config.yaml
n_layer: 16
d_model: 256
n_head: 2
n_kv_head: 2
d_mlp: 512
activation: "squared_relu"
qk_norm: false
init: "normal"
lr_mult_o: 0.809
lr_head: 0.00408
decay_shape: "linear"
final_lr_fraction: 0.02
seq_len: 512
Each number is 500 + 50 x the weight over the matrix's rms, rounded and kept within 0 to 999. Layers, rows and columns count from 0. Numbers have three digits each.

# layer 2 MLP up, 512x256, rms 0.187, rows 376-401, columns 0-127
551522435515528509535511491485535517535513515532499470518552449509452556430424517469523554478504528520517462466501582548494551492504481493500467495462510542472439542530512523448456511523525522467516533461548525456505505531539497468525469509471435469500479507515515497509558501515445460516516493459481424465532525514536495481530482523493554540516535482545504475552490500496432420485479
455488477498506486502475443510501503495505496522469499452466506480545505511503513483481493512518515477516549515527488495463471509471508462505506492492489473540469494491490524536505479553473501506491507522477493534533544455512495498518499446494477474512469506466495505514490499467498494457507513498513483501496506489488492466512476492501482518493502430507458498492456532540505478494531
530516479544481547462563565511530522487457512487557596436476490649513560545432547458484493496570414527520508530513469585514469504403294551375529474499538530565454454449506451535510699527515416464397513510623531531478579516472521479479483539547452545505400453571579484490612399422481439500535581561387428511517498453514500416497530476467522515500556470351496515507492493468529522487543
522475515501508522444540479508529506471466499484585521490551537519490505459488498504452513512509520527466508475469449485504510500563564491508469480517498450499520483475463509529451550499480511526536493482478523475497483527483469492446483479498525567491513505537524517483516499537514538514443489487507498476536445453504515499511504475506480533526440446513499516471464525524512515508528
591543563422458452558512398496483539519464597569535480478493496545500605510554484532525528449543546489475487532463566552428497530513519492534515551479462552514493561399475579471420473569488587520558498504465411545435565516499593361490492532510570517495370535489486545362421442577508610491520570504619449467458517463433540455630551452569554481551528421514450449440484455370524499466455
524517495518514526499485516495533514525455515520502506482514495476475536519519512500477461546547468489521499449543465533497513517484472513507480489505500539459492525478491489510502498507445470508445526535532487568524495521487498480520514481476522445524514446481459553509485539568495475512485515480485484476539498543559507526512455495440491508496478473518464505458517514499514537491530
523482499495509458544496550484505547496501494583532515458518529443576466460539416510467536514519559489517484514561465503458528479540436419509578493542463505480476521491421500539498547472533519539476485576465508536499493503484532556517535469443524544516476469444457507438488522576471515500478522523461498458463488522526511466557442496409491509510476491500526496485499499544544565546507
430478557437479397471475529475533582526485460522628471559585447616387502461488393509520547381565519491544559503543556559460515465415439333527496438591482464573561588450429488541593568781469507664505562509461415532593546574525418411502438557459595537619400507531487451511624488466503535494529500368476543436454307596551593532551483379458579471577573483488420491686556467489505511539680
493457603445503501471564554472434513485497518523485410489485530454464483480527582530488574347500503442465411490582504563465481516468477434460616498518434511513405531545493511407435545500426513573431508602553436625476456566576469400491532442552580482599502528444391574547516487480591576406533432439467522451478505505417608436515464506390428469496529493500514383507566495588372513446447
494528467535523471478525504470502499475488467535506467476480463523466488449506498459574532489484516564515450543519435501499459578501437498497535503467484469463547505510494507520497585551501497484481519520488496539442549503479509531498465481497506432536514548528508511507534466532482479460488500435547511535495522513481484532524557529527492524513549510548496525471500520510462435457459
579612500535463501507508498499489520579518667611542518465629479531439569475422514564531542518517514573521472525478497594392529539445504443475453372471487509448435493464524561432550515551524570524536579568445491504518487557516507522464509454461614584440532567393506483394489484426607400489431497492430345489519418486558497474524447517436475540508561506397509545523520447509538526518501
566500487525561493499518566486474523530513508552441453517522549456554535473452490490490490492534501452513479549548488475508526523497519485550496481549519528493500498482517537531529523543472464516500483562553492510502471490514511515513473510493537507456473520507495498555511536522448489446447514518484487510496507542508474439474510491473418478566466462497491513519510498516438542469485
483513484466527510300569523494555588519498674573547556463489478433464533483526551562548585499531520462484555555391463543551496586457453518490512414498445559426516501699486510493530526493545442513495539504494506497439571416344529537451523519453611529494552430435508471578585431444541407433499409505447449508510453571477589534459487497404546451569492623564486455424504417422410513511603
418548547454555484473526567552555476526513572470444474465483513485491559506490551597508511511534405467495537407551493538548500588480492452471388490455473510472556445477539534482555380472544636504496560559519650626504507591495328498433503516457483485500434476511549398499419501597560533460490488526406475511531492509489550507529454461429437629511546524536572490541532427601428562509425
622449488513519433453583562450527467552469564566551473401491546438539466511539530492456604558454524636423547510463496451529532481406342593454556477516460486497589499505505546384568541536486519460478484501421489473496581511489535497457514417483419524409484544491488534372466520529427500496486636477487393465525459507494381564535397382587476561496463467544546634585478459502565452485464
442547481467525472497494520436515467540472548525509433485485444465468550527517475532457504530477515522510521492536509561534491491535466495554518536527463526413422516511514514497497510489505525462460502519473483451497487534468555469444478436464582523488454503456535477470532482480509519492498497499545509502477461475503476530509535516477520504507487487489527495463451497513539503453509
485559601509600535598587471457493496478494377570459514429415448496590550459366456548469451443591527511503551541579557440531476620366479474506483470489514605471511494358564588435426555547512539516516483530484433530543465480370534431492499510446518571504518630462566578505495516482499353519347572573531460468559425377448527393492428477462317489596471550536513462584514522455498439405498
520507455459452474502479546435506468511500480572502454529500524479492476468517501545488436478534578443476523581503492527511552489492509454468507484490545481484580500445478492498506531466560488457516480512468515483466512568483486462481564502550480457481487478534509529526474500502463488520457437457503456496490515471535543475497466498522417538558489501567467538496482468524459504495493
472516474530474510550481500515518508461507517506472508553459501526546529478533577556473518518526521533480460490471525486493530514519487511531515516470538485487507529487482551522494494520521503490471430513522513496492499574485484467472459492507539513463496500493485496505433504476503467488471496475449466507514493494516476531556523534494477495505484463439478483501514508513511460518515
441484460570414475385559489538548438538461512471501449513501497480466603508497550496478556416509439464493513532428487526496473490533471597561533515555442480509531420498500470486440499553503436448520410472504434506398487502568558579511547472446550418477513576481535520479497487520545435477455524477511532456496514506452528544492523476445513484515489456484485533559511588487500545500418
502584456459447521517520483515477513475508526522511524494505504472499486447491455507545493468495522587443487438497502408538484463500476526518511523489511499547526506457458474488538493447513550512484434495520490491562533511543458560483456506491500510508431496495501550563566442551474409481481510482460517453540503573508456468485488447589510488530501446491456497494476393520515492520459
506521493498527444520494501462522487489522509548491462511488518505552487444448558471502520478584469514567555551505595537463458553479510465553479467491454506469473494520515432528529511497453547546491485467569544529453474500500485481500455585476536589550520506516495514498447508447487469481519528539520443534519479534485473485556565576469495451463526508495514538450387534489460457487471
516470497528532489546497459514457534544536485535513469478531499454453500490494514518463486470473523522467523564529502493583463520501531536503478504464418476454483471502485553452482440508482550507488540563510483536508505455514496436509535527466486453493524486506471543484474530553507515513502464485486504514508483523509466489514540457579542432508485487507497520508513562484546533457546
537629507545413573549533472490525471470543488437489483538512451347428549521579542452474531335527526512419511474511556510513516519500465481500399462462559472548462410479449464518532453488534512439527487528528470582502492530551500527514472654501534499517435450439478484497512513385372552446393563384521506495618469438494524511574458556529487469547488498543380525477480519471458480504584
481479551503457563537538480476493486540502520482528458531453479528596520500542521490553567604526475540458335541517500547492522506513519561433487430498521494474461525505549532529403518521512454423484497566453437566531527470473682486502507521432540503428534590566443497472542427490497409485550570468512477525454485451486445494502451516429531465551508501568478529578463609571390488500403
603670523563460610440401461389522560485424482508446530504368568451488537567446512553520572408511485520429467562510633533467443498565403539563537464540466429375505518518530422530465507544531516538531526648440549511517561515594474483448404475544630383488395583463542477577546513525474482507519465499512662492466401440470440480494568421350507480507549468471519528627496480466529492474606
# layer 2 MLP down (transposed), 512x256, rms 0.0621, rows 376-400, columns 0-127
639319461499406609584468416526583533589388541489450677494418409408596370588477503450481510416530553337454546468453722589390590401590527535456668468500546481540431519424418500596460748623467358504465537339429549559463583436667219538534462548429559495676532461519514464711576432407349361474541388491520482439354527488485526421390522466551535450516683512572498477498337708523360509560513
420610390534542588692456531558497676532489388355399425505406640553649565595471589512514485489566503443400663478597544502539480444333445490374534601512543516472457383586383796636381500509379469513522422482435475459453440507588630363497551475589513561594573488562418539497428553321613534456531369459650518472497624470458400486518576398444522419417549537564385288337333676424624484584551
505525503492481494506514492522518510503501478486497486502513525501505498510485507520479516498500479502490465501510510500499491469484484499485517538489497497488464521495501477492481498515493503514489505492491519517509494517520504510468518517499497508487507527494519501495497532485514480502501496487493539491495495494501518506506522495501505489472485492490492490502523497464492492511472
450501457387407662477573415470397489485547681542518474498677545660591480421438395346432453600521633542483453405552484496400554686433557607529610427674602450623577560475551721674372477428635378482525420510433491477535427659375520486273458612411458711462503461430609484509590565399546499734253411543571368431494318282493519507384403323540509580513391661478705445245549419563672608455624
478547510534502527518480507462507524469496516517493502491504503506496501488481436513467516485502467526506475500463503527538530486526517505500509520497505532497520482493527483506519477512464522533508506533482496474527516520525459481485489478505464479451536460534501466492472521496534481478555515511507497520491499505502503484501492472537505493490485514543515530557446518486531507505476
624693534536489532477489628450457566424311482448445504429442412515696442467449631419433328611530499362586450542564357554447560508515513499467328530372601408416424532488409441443587421417465511514370502534486473517469526492454550414407499567520484644441560357481606668415480502395617639433421641635378434398415579478438398608381389612500541519490534509518662438390558495447628544537469
286618476563574427379531562463387598474435376695289401550439510569491444540569462590539533529347476526368421294508444584423514570367466280387461602630562638342442412612468560551503561330562492546418449448506500518595563472497640231405694481546639749495579461539552507375414488729455447468671564478546418441476528680501500410441554436504339513485529641358507475413441563426578596682580
488482516505490514480509494511488488500493519490506495494507488491506506512463517492482511493513478517521495497499504498506504506523519494488495500490503499519486494496508493523494510501504488489492501511510499506492493480502497511514499505512505492512482507501498492500495497503510484514516504500484512505494502470510493509511498479508505525485513488501496472499500490498496504502483
506503476516492543454502568510522524521530485520475540467458524517504487511479511509479494498502512553497478508497488503483508426503526505535541482536537493510521492542459509500485475468534506438490498501474462498491517516533497472476480516478513523499479486485537509509515500503501501544472512492487481498484504471500511461479526513509522531495500529443477470491551497485508487441440
505513496506504502500507500501495497510501507502502499499500504500503500510493500506500495501502498498509499495497503494501499496506499514504499501509500488503504498490499500501493502507504493502503493486501505501494492491499501501500499504497503495491511496501497498504509497498503502498502495498501503497501499499490499490501508501501502499504494499503499509502497505495507497494499
536482530495518477517515503494487515523484494479540492530478523484491516487496456493528507546512453490492502511498478475522523478451488457503501527522503528508488534484515495506489470512488493503497499525514522530500490510483480463502477503487513517468476474508521512501514506492508520506489466489486499484503501483526515479520498498491500475497517515526478520518501515517502515512508
558299582525403557438482586599436306360608520491428477675422503452640511435417388483564561365539461423532487519413423479562532559566552509561580500575465737551556439441385479576558394442525367553515438543597461431474406505483469570475389550485793510645417441491584453564616463477490541504371371460462601571601552482264506553429528473483464545584552406499467394562490693421618367517469
505494492499484509506492503512490511498478512510492501517491509483507479496491506527507494485490504507505494515489506497491534490502489495481534498516483509527508506509489493507509490506499493504497496484506528484505483502510496493497496505506501495500485484509515506510496510502515490485473511489484497510507488510485499504495506528496478519482507496495494486508494499488489509474500
482528479492497548506496512474473511512497515480549521489475566496486490511407484444501434485552487462474523489558480486420523474511467481476510551466509519518495493523490462479426486511543544509482510533498493473507477475543551529490511545463533561548504560505441408513493517502502474484498529514493499544485569509484447511497502475496497512517474511487489440488507533430498481493506
509508495494496487501499508504494507494499503502502511503499507500500497496495501498495503512514506495507511504501510491499497510499497493507491496496510497499495501496495503506506501499493504495511509500494501496510494495486507503503492510491517506498503495494497491509492524510497490508484502491496484490506494509509488512504521506499506511497496502502491501504509494490496513505504
410530390443553395355456553461660347598513460519583407506325425532523371592496455613270456541478455534581633547324549499438642517766528619628615402512571476326277338653467533542462516282369624540542520513332612552616441512389448395489511354391716600501444531402576292492509622390567573507458448330678494679493552442704502683657508511296531547460505412534576494390435482376555429553344
480488488484494482513507497476513469524502510492488508479527521511516527536527479511510523495499508523507493493512497506483500494510528494480515504494489502526486500500502493509500499500498482502533514511522509515505488502508514537494530514521479548496499505526498499504491492519509476488530503499513484517513495494498493457465470482490488511492488504474474488467531489510507502505504
563531486611404399460485507544628559515427446499523548571508544647463413378492544430536402491604643510593360606597332427453579489432271532401421410355600373507689602339518505465497806488390284450647616523559391363312629591432163550577498566609477388562477539362415441487497436568512433527619479491499517511448577515499629422345651624652485552462408571569460595461610513531718267336479
453502392522553564538455446468642538392404593450346642325396502524501423393621673541530520517419517707476388527439619596355628473343525489413562466559631415602436477338382490666480617574476631442589453462500548451454665450564487525738481443496499571539473497458437573354320459450386545558632518685397559444569371531682455656608447433425464383407372599467600563463547522377563429604490
464452467517497472516510473506474534546494477501466483508503513493510486506521524487522517516503490504502509509467513516497476509490510489523535521503509516484487497515514501485463494501513509486509489486495509502492476491542474454478514485519504499502481472489481488495507504534498486521511514475533489501520544462517472511484486512506495490500476485500471489502486503493511486515521
433544596479473489706449495273513623450431498546353520456515510576529446563458348574580338403444561656502549595458404432487492620533423477521557495461513560469605429634461639521420486464522608548493534436654361435467578729499540418462632515496457416583598473652519426616589396403403532522440528652535344611431535410442336572421456426640465592419450424409503606507391376454525553444413
550436544435402523483565569567560580457380506506507334447552596414437479511504442515478520433553461602516583485482569544399552493462444576429517575485509388575482483495493439623661477463548511445442400580584575370446440491502423462473395432398480546437468515507399619546575567596569436662395425460602506556490434480460422541424465500567500470454519568565594496610484553557554598479489
569411287534614399525462543519354689588494524357533562468571379391461399535470643455442511511337688506407516697485398537599430602343487487424646587489404584288420425553415575375387415426453569489420493311592404525414481403461431438525506499502518497377460436547507609527563346493689475603557436452508511510502467632370524372471459331610834597495454463584549371503467525475531619438604
491496498490493502511490514500500491505496509490491491493495504504500497496493514514509509507510492505507495496501505503498502485493504506499503487502488512504512504512497496499490486496496488501486498497502503489496495489489487504505509503497493504513488500500505504504512500505526487512511485492493499492502511502504509506495497505510508500516490514499505506481501509496502509489480
547498521518524506481493483508476516443544528521508444518550485493494469515514503484453553499473493514554540511493518464536487478508492470483526507432548481521513512481471545529469477515490540502474467564460498516456546553555480558518469445499494505489536477450529475508474490509533529489493493512495530505495491537432526544477458505509483477473416556512476546514532542506471476476487